Each number is 200 + 30 x the weight over its row's rms, rounded and kept within 0 to 999. Layers, rows and columns count from 0. The size before them is the row's rms in percent of the matrix's.

# up: layer 2 MLP up, 4096x768, rms 0.0623, rows 2867-2875, columns 256-511
# down: layer 2 MLP down (transposed), 4096x768, rms 0.06, rows 2867-2875, columns 256-511
# gate: layer 2 MLP gate, 4096x768, rms 0.0637, rows 2868-2876, columns 256-511
up2867,102,129,224,176,208,211,188,264,179,231,175,235,189,221,194,227,257,216,199,189,123,210,159,251,251,179,190,218,216,136,201,215,257,247,259,201,240,218,219,184,204,174,166,135,155,213,216,208,185,174,206,212,188,215,195,196,204,176,203,184,225,200,211,194,192,169,218,242,223,160,205,241,195,264,218,202,173,230,212,276,179,197,171,166,213,198,190,155,163,215,206,240,202,202,169,247,251,195,218,235,166,204,186,169,195,236,216,208,236,200,224,185,180,246,203,247,234,229,179,232,212,185,146,261,156,210,193,212,228,213,195,169,247,218,195,223,195,226,187,237,210,177,187,187,195,128,167,199,255,187,238,244,186,203,212,239,161,240,212,168,159,184,171,188,151,191,240,131,166,192,152,203,165,224,203,190,207,195,162,178,196,230,203,254,148,192,274,199,200,218,198,157,238,166,174,227,229,142,199,142,173,230,198,171,210,152,216,202,183,196,189,172,183,217,186,221,194,166,207,220,153,161,199,238,207,228,241,265,162,175,177,229,210,241,211,217,253,168,187,203,221,233,185,192,279,228,212,175,233,168,230,188,225,225,209,247,191
down2867,105,142,189,190,162,210,166,185,179,291,214,233,183,193,213,235,241,217,173,205,157,190,187,178,163,208,225,215,204,191,219,155,228,232,211,182,205,166,181,194,271,221,172,207,207,200,188,146,186,191,207,244,210,218,120,198,169,196,205,191,224,210,157,226,227,173,225,231,211,208,191,211,172,237,231,218,219,191,225,223,184,248,213,187,222,176,167,152,204,211,191,173,130,221,205,218,234,207,186,253,168,166,227,188,158,211,251,190,191,157,204,208,184,201,218,284,154,195,184,185,162,200,153,194,175,220,172,191,214,167,130,173,198,227,232,178,246,216,210,180,213,176,204,185,207,177,220,165,231,233,175,258,185,209,192,186,146,258,265,187,141,227,166,205,129,232,210,175,208,179,151,185,196,181,208,172,225,193,175,176,168,204,183,236,117,204,254,227,192,208,231,187,195,198,212,204,236,192,203,185,199,185,201,183,244,175,194,204,207,173,140,185,224,248,182,245,154,141,221,236,214,210,242,176,234,244,152,181,127,278,199,189,230,228,199,197,224,162,191,196,226,221,154,190,251,223,185,187,232,121,159,181,189,213,219,209,215
gate2868,103,261,184,258,183,221,211,154,196,215,231,222,223,206,257,195,224,239,172,173,209,204,246,185,153,220,245,168,208,224,223,159,246,237,199,165,247,201,132,158,245,261,232,229,180,221,193,189,227,157,185,195,186,160,229,196,168,174,193,174,218,178,208,195,192,226,187,202,204,170,210,200,171,176,201,243,226,217,189,202,196,179,186,147,248,226,166,176,221,198,111,187,166,191,187,144,206,218,145,186,174,222,274,229,266,195,204,218,242,259,184,203,188,232,190,241,175,200,203,200,213,224,233,215,220,157,224,173,188,193,220,234,140,196,204,194,207,165,103,218,157,183,218,211,212,165,210,162,205,140,179,225,188,223,181,148,204,214,179,218,233,221,196,207,226,147,172,226,209,217,170,226,183,179,200,189,256,206,154,178,196,219,175,221,165,216,172,182,210,200,199,209,191,191,209,212,250,181,157,213,188,202,189,244,257,233,220,216,160,277,176,225,149,252,214,195,188,214,175,185,193,206,227,207,227,198,235,216,173,168,190,162,200,209,193,191,228,183,176,198,160,191,213,162,158,143,174,194,173,196,227,223,228,247,200,221,176
up2868,103,240,139,227,228,251,170,156,239,236,236,217,184,173,264,203,206,185,246,208,218,207,205,177,231,180,203,233,170,253,185,160,183,215,210,217,200,213,217,211,216,201,177,227,206,187,194,172,174,203,204,206,113,205,160,187,203,153,216,159,262,135,197,185,183,223,177,234,186,273,178,175,192,209,191,214,241,209,224,193,249,215,203,180,171,191,166,205,229,214,233,194,204,209,188,198,200,194,180,228,158,155,173,231,221,174,172,181,179,214,207,189,162,213,188,222,163,161,243,259,260,152,233,212,153,200,216,193,244,175,184,254,167,223,188,196,242,149,221,249,225,249,156,182,210,245,209,252,140,187,197,224,174,205,184,161,182,192,171,190,170,236,234,208,228,159,167,192,253,160,171,177,188,142,265,224,196,187,217,174,225,265,176,215,252,169,176,218,209,170,197,241,190,228,181,206,164,221,180,212,176,154,177,263,228,229,170,212,186,207,168,219,183,173,192,177,160,238,203,197,217,247,154,219,190,209,238,152,174,199,216,121,230,212,226,217,175,216,199,197,223,226,172,182,230,132,190,227,194,192,203,195,196,204,192,162,182
down2868,101,225,136,225,193,220,235,148,196,216,192,191,216,159,163,216,199,240,202,231,224,250,184,206,206,220,217,185,199,178,236,163,228,174,194,219,174,235,257,264,167,231,173,215,178,227,216,214,128,226,187,222,222,209,202,181,171,168,183,196,222,174,210,234,182,179,212,202,262,184,243,154,182,230,202,207,197,204,168,214,265,177,189,191,190,195,209,220,198,174,252,211,187,220,134,127,249,185,209,211,170,179,205,195,257,172,164,162,221,220,192,216,226,229,270,275,191,236,221,213,216,226,164,224,190,208,227,187,231,189,190,211,178,205,182,207,180,203,246,235,193,243,178,169,180,208,180,193,199,207,195,202,148,192,159,218,201,216,159,142,165,212,153,207,164,230,156,174,261,174,156,191,218,184,185,206,225,188,227,251,218,211,145,210,214,192,139,268,273,153,266,183,164,183,149,235,162,223,192,183,232,170,167,171,211,218,164,202,187,221,184,237,181,221,188,205,207,222,182,218,215,205,203,199,170,218,233,190,213,227,194,204,195,225,179,177,139,177,206,190,245,270,233,170,220,158,226,246,178,186,130,199,186,142,247,178,190
gate2869,097,120,273,165,151,197,178,163,149,192,168,250,119,185,247,221,142,147,246,210,248,181,231,156,170,149,229,220,178,248,174,184,212,197,236,189,176,158,210,212,240,217,206,226,233,225,156,234,218,165,203,214,199,212,166,201,192,160,204,209,146,179,231,213,199,182,192,192,194,168,233,158,181,161,194,232,238,191,234,233,169,214,233,194,199,220,258,203,232,184,196,201,187,200,208,255,228,233,203,241,201,201,209,246,198,177,248,221,245,173,277,196,210,232,151,226,236,192,199,244,223,163,257,222,205,209,252,236,193,154,181,172,197,177,178,221,157,226,188,185,178,244,183,205,191,155,200,257,172,239,214,173,208,203,242,221,175,211,242,178,262,167,165,212,179,179,183,196,198,169,188,242,224,133,220,211,191,177,183,190,194,245,199,146,149,197,245,200,152,250,233,216,175,269,195,223,263,181,217,178,174,193,199,153,196,190,205,154,195,178,198,182,177,236,229,216,193,230,239,260,199,176,185,199,239,204,213,175,174,196,209,197,225,197,162,151,258,180,219,184,228,172,243,239,226,241,210,201,223,210,166,199,143,264,213,241,236
up2869,098,244,189,164,223,215,193,224,240,167,209,200,215,229,191,175,177,172,194,221,197,200,169,142,178,160,197,231,203,251,193,171,237,175,163,224,197,191,254,193,191,166,186,193,187,182,185,181,190,176,205,206,202,181,172,218,160,222,222,137,230,175,163,230,196,188,221,230,164,222,161,206,221,207,195,229,238,191,196,167,175,221,171,240,162,233,206,254,184,181,208,231,198,171,173,179,222,192,198,195,188,197,212,178,153,220,213,196,190,214,204,197,163,185,254,138,243,212,195,196,164,200,202,188,207,212,210,180,188,273,196,187,202,222,257,223,233,216,205,224,182,179,200,199,130,186,256,184,199,183,154,158,182,165,180,189,213,168,168,191,208,215,223,190,241,216,181,168,173,193,178,175,149,178,149,211,216,222,213,210,173,143,196,239,175,240,212,212,249,149,232,201,248,172,235,162,198,233,155,232,239,203,166,217,204,187,208,229,249,211,191,205,229,196,195,183,235,210,254,208,235,169,177,213,237,214,175,235,237,173,134,184,185,250,189,227,189,186,216,154,150,239,231,161,216,194,216,226,245,192,163,126,184,182,183,198,215
down2869,097,264,203,166,204,193,213,193,170,231,188,178,223,230,248,189,208,173,199,217,207,159,186,242,196,231,172,170,196,210,237,186,232,214,164,203,252,267,223,191,161,212,271,207,188,170,200,202,205,219,188,163,132,208,192,203,204,178,235,177,228,146,167,231,223,198,236,240,211,233,224,230,192,200,224,181,208,169,169,215,202,224,186,223,219,162,163,203,127,155,181,209,231,157,247,195,202,143,186,195,158,236,215,165,207,132,198,157,169,156,183,138,196,110,202,161,218,149,156,158,199,216,175,172,176,201,235,189,189,222,234,198,215,222,213,191,179,238,114,191,196,158,217,237,244,212,211,184,199,170,187,209,231,210,200,193,165,203,182,175,162,199,176,223,227,180,225,199,223,201,201,196,144,188,204,225,224,183,185,209,207,220,191,221,235,204,98,195,215,171,160,147,232,165,213,154,199,176,130,174,200,218,214,200,227,205,199,164,206,197,176,180,239,223,209,242,155,231,170,245,245,219,218,209,218,117,124,164,186,181,215,170,261,248,187,189,206,182,160,214,193,282,185,218,254,190,244,184,150,182,181,182,202,146,188,167,176
gate2870,100,211,191,212,170,180,213,162,215,158,172,201,155,179,188,207,204,248,229,248,181,158,181,149,203,216,218,168,164,157,203,228,160,121,205,151,190,221,183,214,133,259,231,252,204,194,201,186,253,183,216,191,298,203,188,144,207,169,186,206,185,257,235,269,174,226,212,210,170,232,286,206,229,212,170,208,177,203,228,180,217,189,188,202,214,232,150,199,235,208,177,208,221,212,206,245,181,187,207,212,194,201,216,191,167,173,194,242,194,208,157,186,196,204,138,215,221,171,189,209,207,205,223,242,207,281,177,189,206,220,204,166,181,237,201,202,187,196,254,227,235,200,237,176,197,199,245,191,211,187,263,142,217,159,214,218,186,227,172,159,158,183,213,229,217,215,206,244,158,206,203,169,168,199,173,254,132,194,223,235,203,232,176,188,205,171,210,210,197,219,226,228,181,243,209,170,161,248,167,179,184,252,215,224,282,218,160,207,200,144,211,177,207,194,141,184,164,202,280,168,225,238,238,200,249,210,241,197,220,212,209,228,222,234,272,198,170,173,157,231,176,260,252,219,204,234,268,245,222,196,193,226,157,204,209,200,177
up2870,098,184,201,217,199,183,197,172,203,173,174,226,197,205,217,208,187,267,217,215,199,154,213,171,212,181,198,185,157,214,182,191,171,160,236,154,186,210,192,212,189,250,235,196,162,212,151,225,255,211,200,235,255,188,196,181,207,172,183,225,191,221,186,227,169,218,235,218,165,227,235,205,235,181,164,229,175,224,240,202,213,229,204,189,234,204,181,171,255,207,186,234,205,216,158,197,217,196,212,178,189,223,199,202,206,200,226,232,193,224,161,199,172,185,126,194,193,249,194,182,222,218,203,196,176,241,190,176,202,258,192,222,209,249,217,190,191,198,248,195,232,159,201,177,197,201,217,225,191,203,214,174,193,173,213,209,159,207,183,148,208,149,217,258,177,252,222,219,137,223,203,202,202,177,159,255,154,207,217,196,209,254,163,245,160,137,249,157,214,240,237,185,162,245,187,195,141,268,162,190,228,224,190,149,231,216,173,232,212,169,199,176,174,208,169,198,171,219,219,179,178,214,214,160,220,200,233,204,225,211,214,227,238,221,264,220,167,149,182,227,204,248,256,203,174,231,188,169,238,183,201,239,140,192,204,196,208
down2870,101,165,239,227,147,181,206,178,190,152,190,164,150,201,200,172,219,219,156,231,214,226,215,172,226,250,200,237,250,140,214,131,212,129,205,190,207,167,166,244,160,219,276,190,228,259,149,211,216,199,204,201,225,234,153,204,199,201,189,187,230,201,206,188,250,221,200,234,121,173,213,195,223,163,202,212,183,193,194,197,194,183,151,248,184,193,170,197,204,175,218,225,180,241,177,179,178,212,239,176,188,227,225,229,258,215,198,181,197,216,179,138,184,242,180,180,173,164,177,174,209,212,219,248,178,201,179,238,170,202,148,196,240,207,229,189,226,164,161,217,229,180,186,145,140,220,201,188,150,154,209,203,236,155,285,199,224,168,140,157,218,197,172,230,255,241,186,183,192,180,207,261,171,138,201,178,151,195,237,226,166,224,168,184,133,218,187,214,171,201,235,183,197,181,204,161,213,191,217,153,260,158,204,163,246,232,156,226,253,155,214,219,214,192,177,184,201,218,212,238,173,213,196,210,205,184,245,189,143,220,226,188,164,223,255,206,202,227,148,192,169,246,194,166,210,198,168,142,243,224,207,231,139,144,223,177,223
gate2871,203,191,191,141,154,203,192,194,198,182,226,180,192,192,188,194,196,223,225,224,208,215,189,145,204,198,156,272,210,186,228,243,226,147,211,238,225,262,152,174,221,217,200,207,179,183,222,161,199,180,216,163,211,174,201,160,177,230,166,138,205,226,154,172,198,174,211,176,224,190,216,203,197,202,167,228,218,220,153,197,230,237,159,234,178,182,274,197,204,175,201,200,222,205,245,218,203,224,213,226,233,265,242,177,220,266,130,171,171,158,195,256,183,192,234,224,209,177,159,215,235,192,205,274,178,158,220,245,179,201,200,176,229,250,216,197,141,223,255,225,167,181,160,223,218,176,247,181,230,247,204,194,151,170,208,236,196,211,186,202,167,174,204,156,217,227,197,206,185,185,196,200,183,224,159,164,143,169,156,232,236,189,175,169,200,256,204,243,262,206,180,254,230,201,125,171,210,231,229,214,222,202,203,207,203,215,160,203,175,181,196,198,191,152,188,169,158,178,213,236,183,189,139,201,202,243,221,199,193,252,214,176,232,203,219,181,207,202,281,176,245,160,184,166,146,198,178,188,162,179,248,264,198,220,225,143,196
up2871,182,245,262,195,169,203,196,184,182,173,243,218,249,211,257,146,214,188,207,200,228,167,226,194,210,267,172,257,181,195,183,228,238,220,165,192,265,204,144,221,234,232,192,167,175,208,228,239,185,176,197,173,190,184,238,213,218,237,202,227,179,183,197,176,220,204,234,166,204,202,217,185,186,181,199,245,208,198,178,208,196,191,255,242,157,151,286,198,222,199,201,178,219,206,228,178,197,190,172,114,213,244,213,170,215,220,200,118,183,189,208,199,209,176,188,197,226,194,177,208,247,230,202,290,220,168,171,180,206,186,173,191,198,191,280,213,127,209,197,242,218,232,168,174,254,193,176,170,133,214,182,137,150,184,231,175,240,209,178,193,213,267,232,159,195,218,142,172,211,223,262,227,190,198,183,167,199,223,151,206,189,214,180,197,184,204,220,214,205,229,212,157,220,186,151,182,193,220,158,164,225,242,230,231,276,193,158,208,210,173,206,153,230,161,248,187,213,204,173,204,151,162,202,207,196,232,223,262,246,216,190,210,190,152,197,200,196,168,254,217,193,171,185,203,152,127,247,193,199,202,274,207,202,257,158,234,197
down2871,145,181,185,204,220,215,216,256,207,227,184,197,161,216,190,206,227,184,156,215,195,224,176,212,188,167,208,186,228,184,198,178,143,213,232,214,140,188,233,177,170,200,172,190,225,176,195,193,201,181,209,222,179,238,168,222,187,198,187,239,250,191,203,258,170,194,171,240,193,155,183,164,262,184,177,165,217,209,226,212,214,193,237,225,256,176,111,190,214,220,192,165,228,198,166,255,216,260,216,213,216,140,178,213,207,217,212,251,223,197,174,171,191,200,184,186,167,191,208,176,140,188,221,102,157,220,205,241,164,219,220,218,190,158,123,175,258,225,229,133,212,152,249,203,136,179,199,208,189,186,175,246,250,191,238,233,132,212,187,182,219,191,225,244,205,178,244,230,206,215,129,156,195,190,201,245,199,236,231,183,214,197,215,218,227,161,180,163,202,210,173,247,202,207,232,231,219,188,247,202,197,161,189,181,214,175,221,170,201,191,216,217,188,237,149,183,232,203,199,197,199,204,232,201,184,145,175,138,185,228,206,194,225,221,222,181,197,227,131,226,221,255,195,193,256,235,173,212,218,190,139,159,235,183,211,223,183
gate2872,093,217,178,198,187,177,213,175,105,223,197,142,170,249,220,243,194,156,192,213,163,189,199,185,228,185,249,217,193,156,171,195,150,273,199,176,234,182,219,255,183,186,227,204,193,226,226,209,189,221,171,230,195,163,203,242,242,207,182,213,247,124,182,205,216,252,198,220,195,175,215,187,242,119,240,194,181,209,203,173,162,186,217,222,187,145,258,193,214,186,192,243,221,216,115,229,157,145,160,174,190,215,163,230,189,206,207,204,175,219,249,213,165,215,223,136,180,162,197,206,113,198,194,241,219,235,246,185,192,188,195,199,191,223,168,228,200,215,214,180,225,234,165,216,187,189,140,232,202,162,216,196,146,205,200,225,218,178,162,227,200,197,195,234,192,218,167,181,234,192,204,236,157,194,224,211,222,206,214,226,149,211,166,217,230,213,182,225,178,228,267,162,191,203,193,207,250,193,133,188,189,195,195,200,190,233,198,225,184,237,217,191,195,266,210,227,194,212,241,214,251,200,196,206,248,229,220,151,263,149,200,189,188,180,230,246,162,189,222,212,192,227,221,189,215,187,201,191,165,179,231,153,201,187,174,168,197
up2872,098,176,234,207,198,217,162,157,192,200,191,155,234,212,206,209,254,201,214,254,191,153,195,208,198,163,177,216,250,236,256,184,211,232,188,179,200,213,231,151,229,228,203,205,267,148,198,165,148,219,181,197,248,217,203,211,199,218,195,179,187,188,211,149,229,190,210,226,237,164,157,255,244,243,230,207,211,167,219,226,164,186,175,192,162,239,190,201,201,193,175,235,208,195,203,185,204,163,157,188,224,208,143,181,166,187,243,219,184,135,298,180,209,143,210,149,143,204,224,196,209,246,208,129,214,178,209,152,196,190,223,240,246,225,180,230,193,204,227,210,213,243,221,228,165,159,199,230,227,187,198,228,208,187,212,227,201,144,172,159,173,206,195,214,188,181,234,203,218,257,234,195,194,159,166,217,189,144,233,204,190,213,224,245,144,217,118,185,202,187,220,165,206,176,200,170,223,192,177,220,251,180,260,171,224,190,144,234,147,204,208,189,229,223,209,207,176,224,215,176,192,152,234,206,180,214,194,207,186,194,169,181,209,213,171,219,180,211,195,182,245,225,235,206,192,181,196,252,232,177,173,184,201,198,206,183,195
down2872,099,195,240,201,187,199,187,193,166,186,138,207,241,164,169,240,193,191,227,214,223,208,183,204,158,219,236,235,218,212,194,171,178,218,162,153,200,180,233,201,200,232,171,150,228,226,202,158,206,198,179,141,230,237,206,225,218,235,186,192,237,212,188,180,220,192,162,186,173,191,184,253,235,202,183,174,197,180,190,204,155,205,152,182,211,191,166,240,252,191,207,206,234,205,238,192,189,202,213,152,191,216,175,205,184,132,184,224,145,174,254,118,166,149,184,226,220,182,199,205,251,239,208,161,171,249,218,183,221,155,196,226,208,211,194,221,162,187,212,220,212,227,169,236,183,173,170,165,230,187,188,205,208,177,174,207,232,159,223,222,167,173,187,169,168,210,170,177,189,225,184,214,198,238,205,252,169,169,200,199,181,221,204,198,161,217,163,197,193,182,224,213,165,194,217,196,221,186,161,183,233,193,214,179,245,244,164,193,164,198,203,178,204,193,184,192,213,185,196,171,138,205,177,207,220,227,193,199,193,202,200,224,147,266,180,182,216,171,205,167,189,200,187,169,165,194,167,241,205,183,193,172,192,189,246,205,262
gate2873,101,203,178,227,167,168,196,181,157,178,200,187,195,225,204,232,225,179,209,183,202,187,214,243,231,187,178,187,139,233,228,159,208,198,248,176,179,241,185,221,171,177,150,232,175,198,196,207,149,233,253,232,173,199,194,186,219,188,222,151,238,174,232,204,192,156,188,207,213,180,251,165,193,221,202,188,257,233,210,193,202,206,196,215,154,163,183,201,234,205,254,176,216,171,173,238,210,257,263,163,241,191,214,207,159,181,189,205,214,215,215,164,245,195,162,188,183,234,210,191,192,222,206,222,196,239,214,144,188,178,179,176,179,157,187,217,214,207,236,178,206,195,159,248,204,230,181,206,243,224,234,195,146,132,193,249,194,219,178,225,235,204,172,222,184,159,191,188,244,174,177,180,212,213,193,190,241,201,181,215,198,152,203,213,231,242,204,159,213,246,186,219,220,197,198,154,209,206,177,222,227,209,235,193,168,232,177,196,234,216,237,239,201,228,187,202,185,180,202,244,194,164,193,222,145,210,186,232,218,214,221,240,184,254,151,155,190,254,238,209,179,230,227,176,162,201,182,191,196,219,254,223,170,240,226,199,208
up2873,105,179,193,173,264,225,200,202,213,216,206,198,196,196,233,144,158,219,204,235,211,199,239,188,185,220,201,233,239,164,181,244,191,196,141,187,214,161,216,160,266,214,232,188,224,199,169,211,270,183,168,137,239,202,183,185,191,234,219,213,169,200,138,235,243,197,164,187,212,207,187,223,225,200,156,248,187,135,171,247,234,225,195,201,220,248,188,185,178,228,173,245,197,229,243,146,185,168,158,214,173,214,185,174,187,179,167,199,199,202,127,260,167,200,184,213,185,186,155,177,194,184,179,167,179,205,193,228,207,194,201,201,203,205,198,233,181,233,149,196,195,171,245,199,200,179,210,154,191,190,162,186,280,261,208,174,182,186,209,197,162,172,195,157,226,241,223,201,157,208,230,193,141,189,221,169,188,177,200,231,181,256,203,171,178,197,207,181,177,174,221,155,181,206,205,241,176,189,215,225,205,194,177,180,226,169,214,220,196,201,173,181,214,141,214,202,225,209,174,191,199,239,169,224,185,200,193,184,214,171,236,130,205,193,229,246,199,139,148,180,213,164,174,229,241,219,168,175,178,159,192,230,203,189,203,225,192
down2873,102,182,209,166,211,178,228,178,222,239,213,243,184,173,177,223,143,210,213,226,177,227,165,157,197,164,242,141,196,153,167,186,151,257,166,214,213,241,204,168,199,177,216,216,215,198,187,219,169,208,135,194,222,204,179,193,147,196,203,218,202,199,189,224,152,202,211,177,212,166,234,207,195,164,183,188,214,136,221,145,234,203,192,183,162,222,210,233,148,176,216,203,190,236,193,218,213,158,204,232,191,292,191,247,192,189,245,164,228,167,147,243,215,185,207,195,179,210,184,228,191,236,191,211,186,134,192,201,165,207,254,240,258,226,198,176,252,187,209,183,202,182,206,162,230,219,184,217,222,147,202,180,214,195,181,145,204,203,208,153,180,226,187,130,218,242,264,172,218,158,186,224,240,233,190,230,166,217,186,182,219,238,195,175,191,193,191,169,228,210,205,206,170,258,193,224,245,256,236,236,224,221,237,183,258,181,275,197,233,230,205,196,218,194,210,232,221,156,208,176,213,232,200,236,217,172,210,144,206,195,195,212,230,186,196,222,191,236,249,200,167,170,216,132,223,205,156,213,199,196,222,191,180,176,209,187,172
gate2874,082,191,192,182,196,230,215,270,215,192,200,162,145,244,210,235,212,219,204,200,226,218,207,168,158,216,205,169,275,202,188,199,180,202,184,196,226,190,198,172,192,242,231,207,160,281,188,252,188,149,189,202,180,157,176,201,174,203,182,218,216,219,224,206,200,222,191,194,283,169,202,154,204,175,128,209,196,242,169,263,176,217,242,233,151,203,245,200,161,159,203,172,183,192,185,218,218,254,203,192,140,198,165,240,170,199,173,180,201,155,165,217,207,203,179,174,190,178,244,225,189,169,231,198,229,181,159,194,231,167,200,193,201,165,237,192,244,140,199,213,188,230,241,199,145,191,210,236,207,167,192,161,120,197,201,174,210,193,172,182,203,203,228,196,151,183,239,212,245,193,177,181,189,206,248,148,147,189,227,229,182,216,185,172,199,224,221,233,184,188,198,217,208,211,159,202,185,167,168,198,188,179,172,134,255,243,188,205,175,219,226,171,223,213,219,188,159,183,190,184,221,169,191,184,224,165,213,147,258,182,217,248,147,187,183,199,187,178,253,231,217,165,165,173,213,213,224,190,192,216,197,161,204,182,155,214,146
up2874,088,155,210,203,208,242,255,149,222,277,191,176,222,228,237,227,201,198,208,212,230,215,222,246,176,192,212,156,212,183,170,189,175,197,242,207,208,194,197,213,195,240,195,202,211,196,197,255,174,194,194,200,235,230,248,191,232,176,206,191,199,247,161,183,174,209,146,203,222,192,261,198,175,227,186,192,195,183,214,212,206,152,279,228,193,187,241,230,201,212,196,174,177,238,158,177,196,193,192,182,183,252,141,173,156,200,209,231,129,235,209,220,173,172,188,177,162,180,223,228,175,169,209,167,220,205,220,158,198,200,232,169,225,209,175,199,249,230,183,197,190,208,229,216,186,145,219,224,233,175,150,194,154,222,190,179,172,201,154,217,241,181,237,211,179,223,200,167,222,210,222,208,211,154,175,176,174,195,207,225,149,193,199,186,222,215,227,214,160,255,192,205,192,225,262,227,200,177,146,159,194,169,159,213,203,199,205,280,226,203,229,213,201,172,206,210,221,239,200,218,249,209,183,200,195,203,168,229,283,211,159,234,245,219,190,193,234,179,191,188,211,222,165,138,181,234,141,173,257,193,213,208,220,168,193,194,219
down2874,091,195,197,141,205,165,211,259,205,256,201,116,192,178,192,207,227,211,161,167,224,200,178,188,190,224,188,189,179,161,186,205,194,177,188,171,203,188,164,247,227,128,193,171,214,272,158,206,161,169,225,204,210,238,238,257,186,167,199,185,200,193,188,189,174,193,217,219,168,207,180,183,213,165,249,265,178,238,240,168,217,194,204,236,209,138,235,205,254,180,205,258,220,156,158,238,214,212,228,164,171,182,221,217,192,196,243,174,277,206,249,186,214,191,200,200,202,112,186,177,214,153,189,188,192,167,275,196,198,169,204,193,215,194,162,244,145,180,150,186,193,224,209,161,195,221,206,209,102,207,164,251,216,239,236,200,216,211,161,181,194,141,185,155,185,190,182,215,214,188,219,236,173,236,129,183,208,206,142,183,207,144,194,202,214,203,151,183,231,172,213,182,161,170,186,202,205,198,197,265,195,147,200,158,206,182,238,229,221,181,162,199,192,189,220,269,165,165,159,255,222,198,194,189,204,225,169,207,213,201,174,212,190,171,191,197,249,186,211,211,136,222,160,186,213,173,197,185,194,232,167,184,173,249,171,167,207
gate2875,078,194,200,203,197,179,178,180,222,231,176,205,224,214,242,177,193,194,209,169,195,194,235,209,257,171,183,191,189,181,167,177,191,119,208,231,218,202,180,250,186,237,189,198,197,189,211,210,197,155,175,99,183,182,182,211,244,176,214,233,160,199,218,185,151,227,184,146,218,183,200,244,241,218,204,179,201,156,209,163,227,208,238,265,195,225,234,210,174,190,191,203,232,212,195,165,211,181,169,217,189,245,218,245,201,196,218,144,178,207,249,144,216,186,159,193,194,248,211,174,181,242,164,149,213,154,170,236,241,241,136,217,173,207,150,171,194,204,172,187,202,238,237,165,214,201,209,149,212,179,245,203,173,191,193,218,251,227,249,185,167,142,180,216,159,183,204,190,250,169,188,176,224,153,200,285,261,224,184,194,232,258,208,170,135,205,191,218,234,197,192,189,145,209,216,241,212,229,207,183,199,137,205,190,192,294,211,217,208,198,201,171,164,221,180,214,184,246,209,190,177,203,257,215,226,150,246,203,236,227,184,202,175,218,204,225,177,199,221,195,277,152,282,165,162,162,251,216,184,239,214,250,175,144,204,198,158
up2875,080,206,169,214,203,241,204,192,155,169,190,252,197,241,197,216,277,168,158,202,189,205,202,244,184,219,157,180,207,188,248,199,198,214,270,238,223,181,219,196,234,151,215,218,181,203,250,205,212,216,213,215,199,181,235,203,158,197,216,145,212,234,218,229,183,161,237,189,193,220,253,185,180,186,189,229,137,234,247,207,173,182,209,176,167,182,185,184,252,188,174,197,162,187,172,213,193,183,173,259,207,190,178,203,153,230,221,250,254,194,268,146,186,157,201,201,162,234,160,187,214,205,204,229,209,226,217,222,165,210,198,183,199,161,208,266,210,178,258,191,162,209,196,211,230,146,224,221,210,214,193,195,207,214,214,129,203,169,251,130,185,222,179,225,206,213,195,202,182,213,289,187,257,245,234,153,196,233,205,216,190,140,201,169,235,197,189,256,158,203,235,193,172,187,159,209,189,186,238,239,171,173,244,200,195,209,284,162,240,236,226,232,196,175,195,203,238,147,148,213,167,230,220,204,162,228,208,244,195,195,179,254,205,157,203,151,195,217,179,230,269,205,171,202,216,206,150,235,229,199,231,159,240,176,227,208,172
down2875,089,176,215,201,163,166,207,165,193,175,137,165,196,225,227,216,231,194,171,160,228,148,222,177,191,176,201,191,213,252,175,242,201,230,218,196,117,154,193,190,209,181,209,178,184,179,123,227,213,186,204,196,249,153,183,184,253,174,186,227,162,168,253,174,199,118,197,203,255,218,188,166,166,218,200,232,217,190,209,244,202,205,178,180,191,231,173,181,207,224,185,181,205,171,191,199,250,198,206,253,124,178,162,249,204,200,172,191,209,137,226,232,184,211,210,202,241,204,188,201,249,237,191,154,200,255,200,213,235,192,147,174,202,158,225,181,151,200,189,251,182,274,152,204,173,226,192,190,219,154,195,181,196,177,159,221,184,179,184,191,208,172,187,198,150,181,212,233,178,147,141,169,197,173,233,167,217,247,216,180,183,227,226,206,155,196,161,204,173,230,181,172,224,244,236,176,174,218,196,201,231,159,170,182,233,166,214,150,147,147,208,190,198,184,217,190,220,153,182,176,175,191,214,223,211,199,253,220,209,147,197,227,210,184,178,161,232,195,209,182,162,177,222,162,170,159,128,215,222,199,262,198,238,255,217,228,194
gate2876,106,214,197,251,215,293,215,270,232,230,186,200,277,232,176,269,239,265,220,184,230,191,168,178,201,172,205,206,185,195,181,176,224,160,206,161,219,208,187,218,227,176,199,190,233,238,194,164,201,236,232,166,197,221,227,141,211,208,234,200,228,207,234,188,216,243,145,184,210,179,194,209,179,261,216,211,200,199,206,201,219,208,242,177,218,203,212,222,202,131,101,187,197,153,177,195,126,222,212,222,253,233,195,204,242,208,186,215,207,210,152,181,247,208,204,213,219,185,146,245,232,197,184,161,231,197,230,227,236,181,242,178,205,244,215,205,167,192,227,199,215,179,218,235,200,203,242,195,159,171,220,184,197,170,173,202,266,180,189,211,191,185,259,160,200,193,210,298,210,182,267,115,149,231,211,207,242,218,186,221,183,216,150,177,190,165,197,223,259,154,186,223,224,197,217,183,189,199,171,261,152,259,241,143,155,208,204,210,249,191,203,206,207,193,212,268,172,223,214,176,167,202,183,211,180,193,196,193,241,127,128,138,205,170,215,214,256,158,185,240,215,141,241,162,177,167,228,168,209,223,196,231,150,159,181,214,168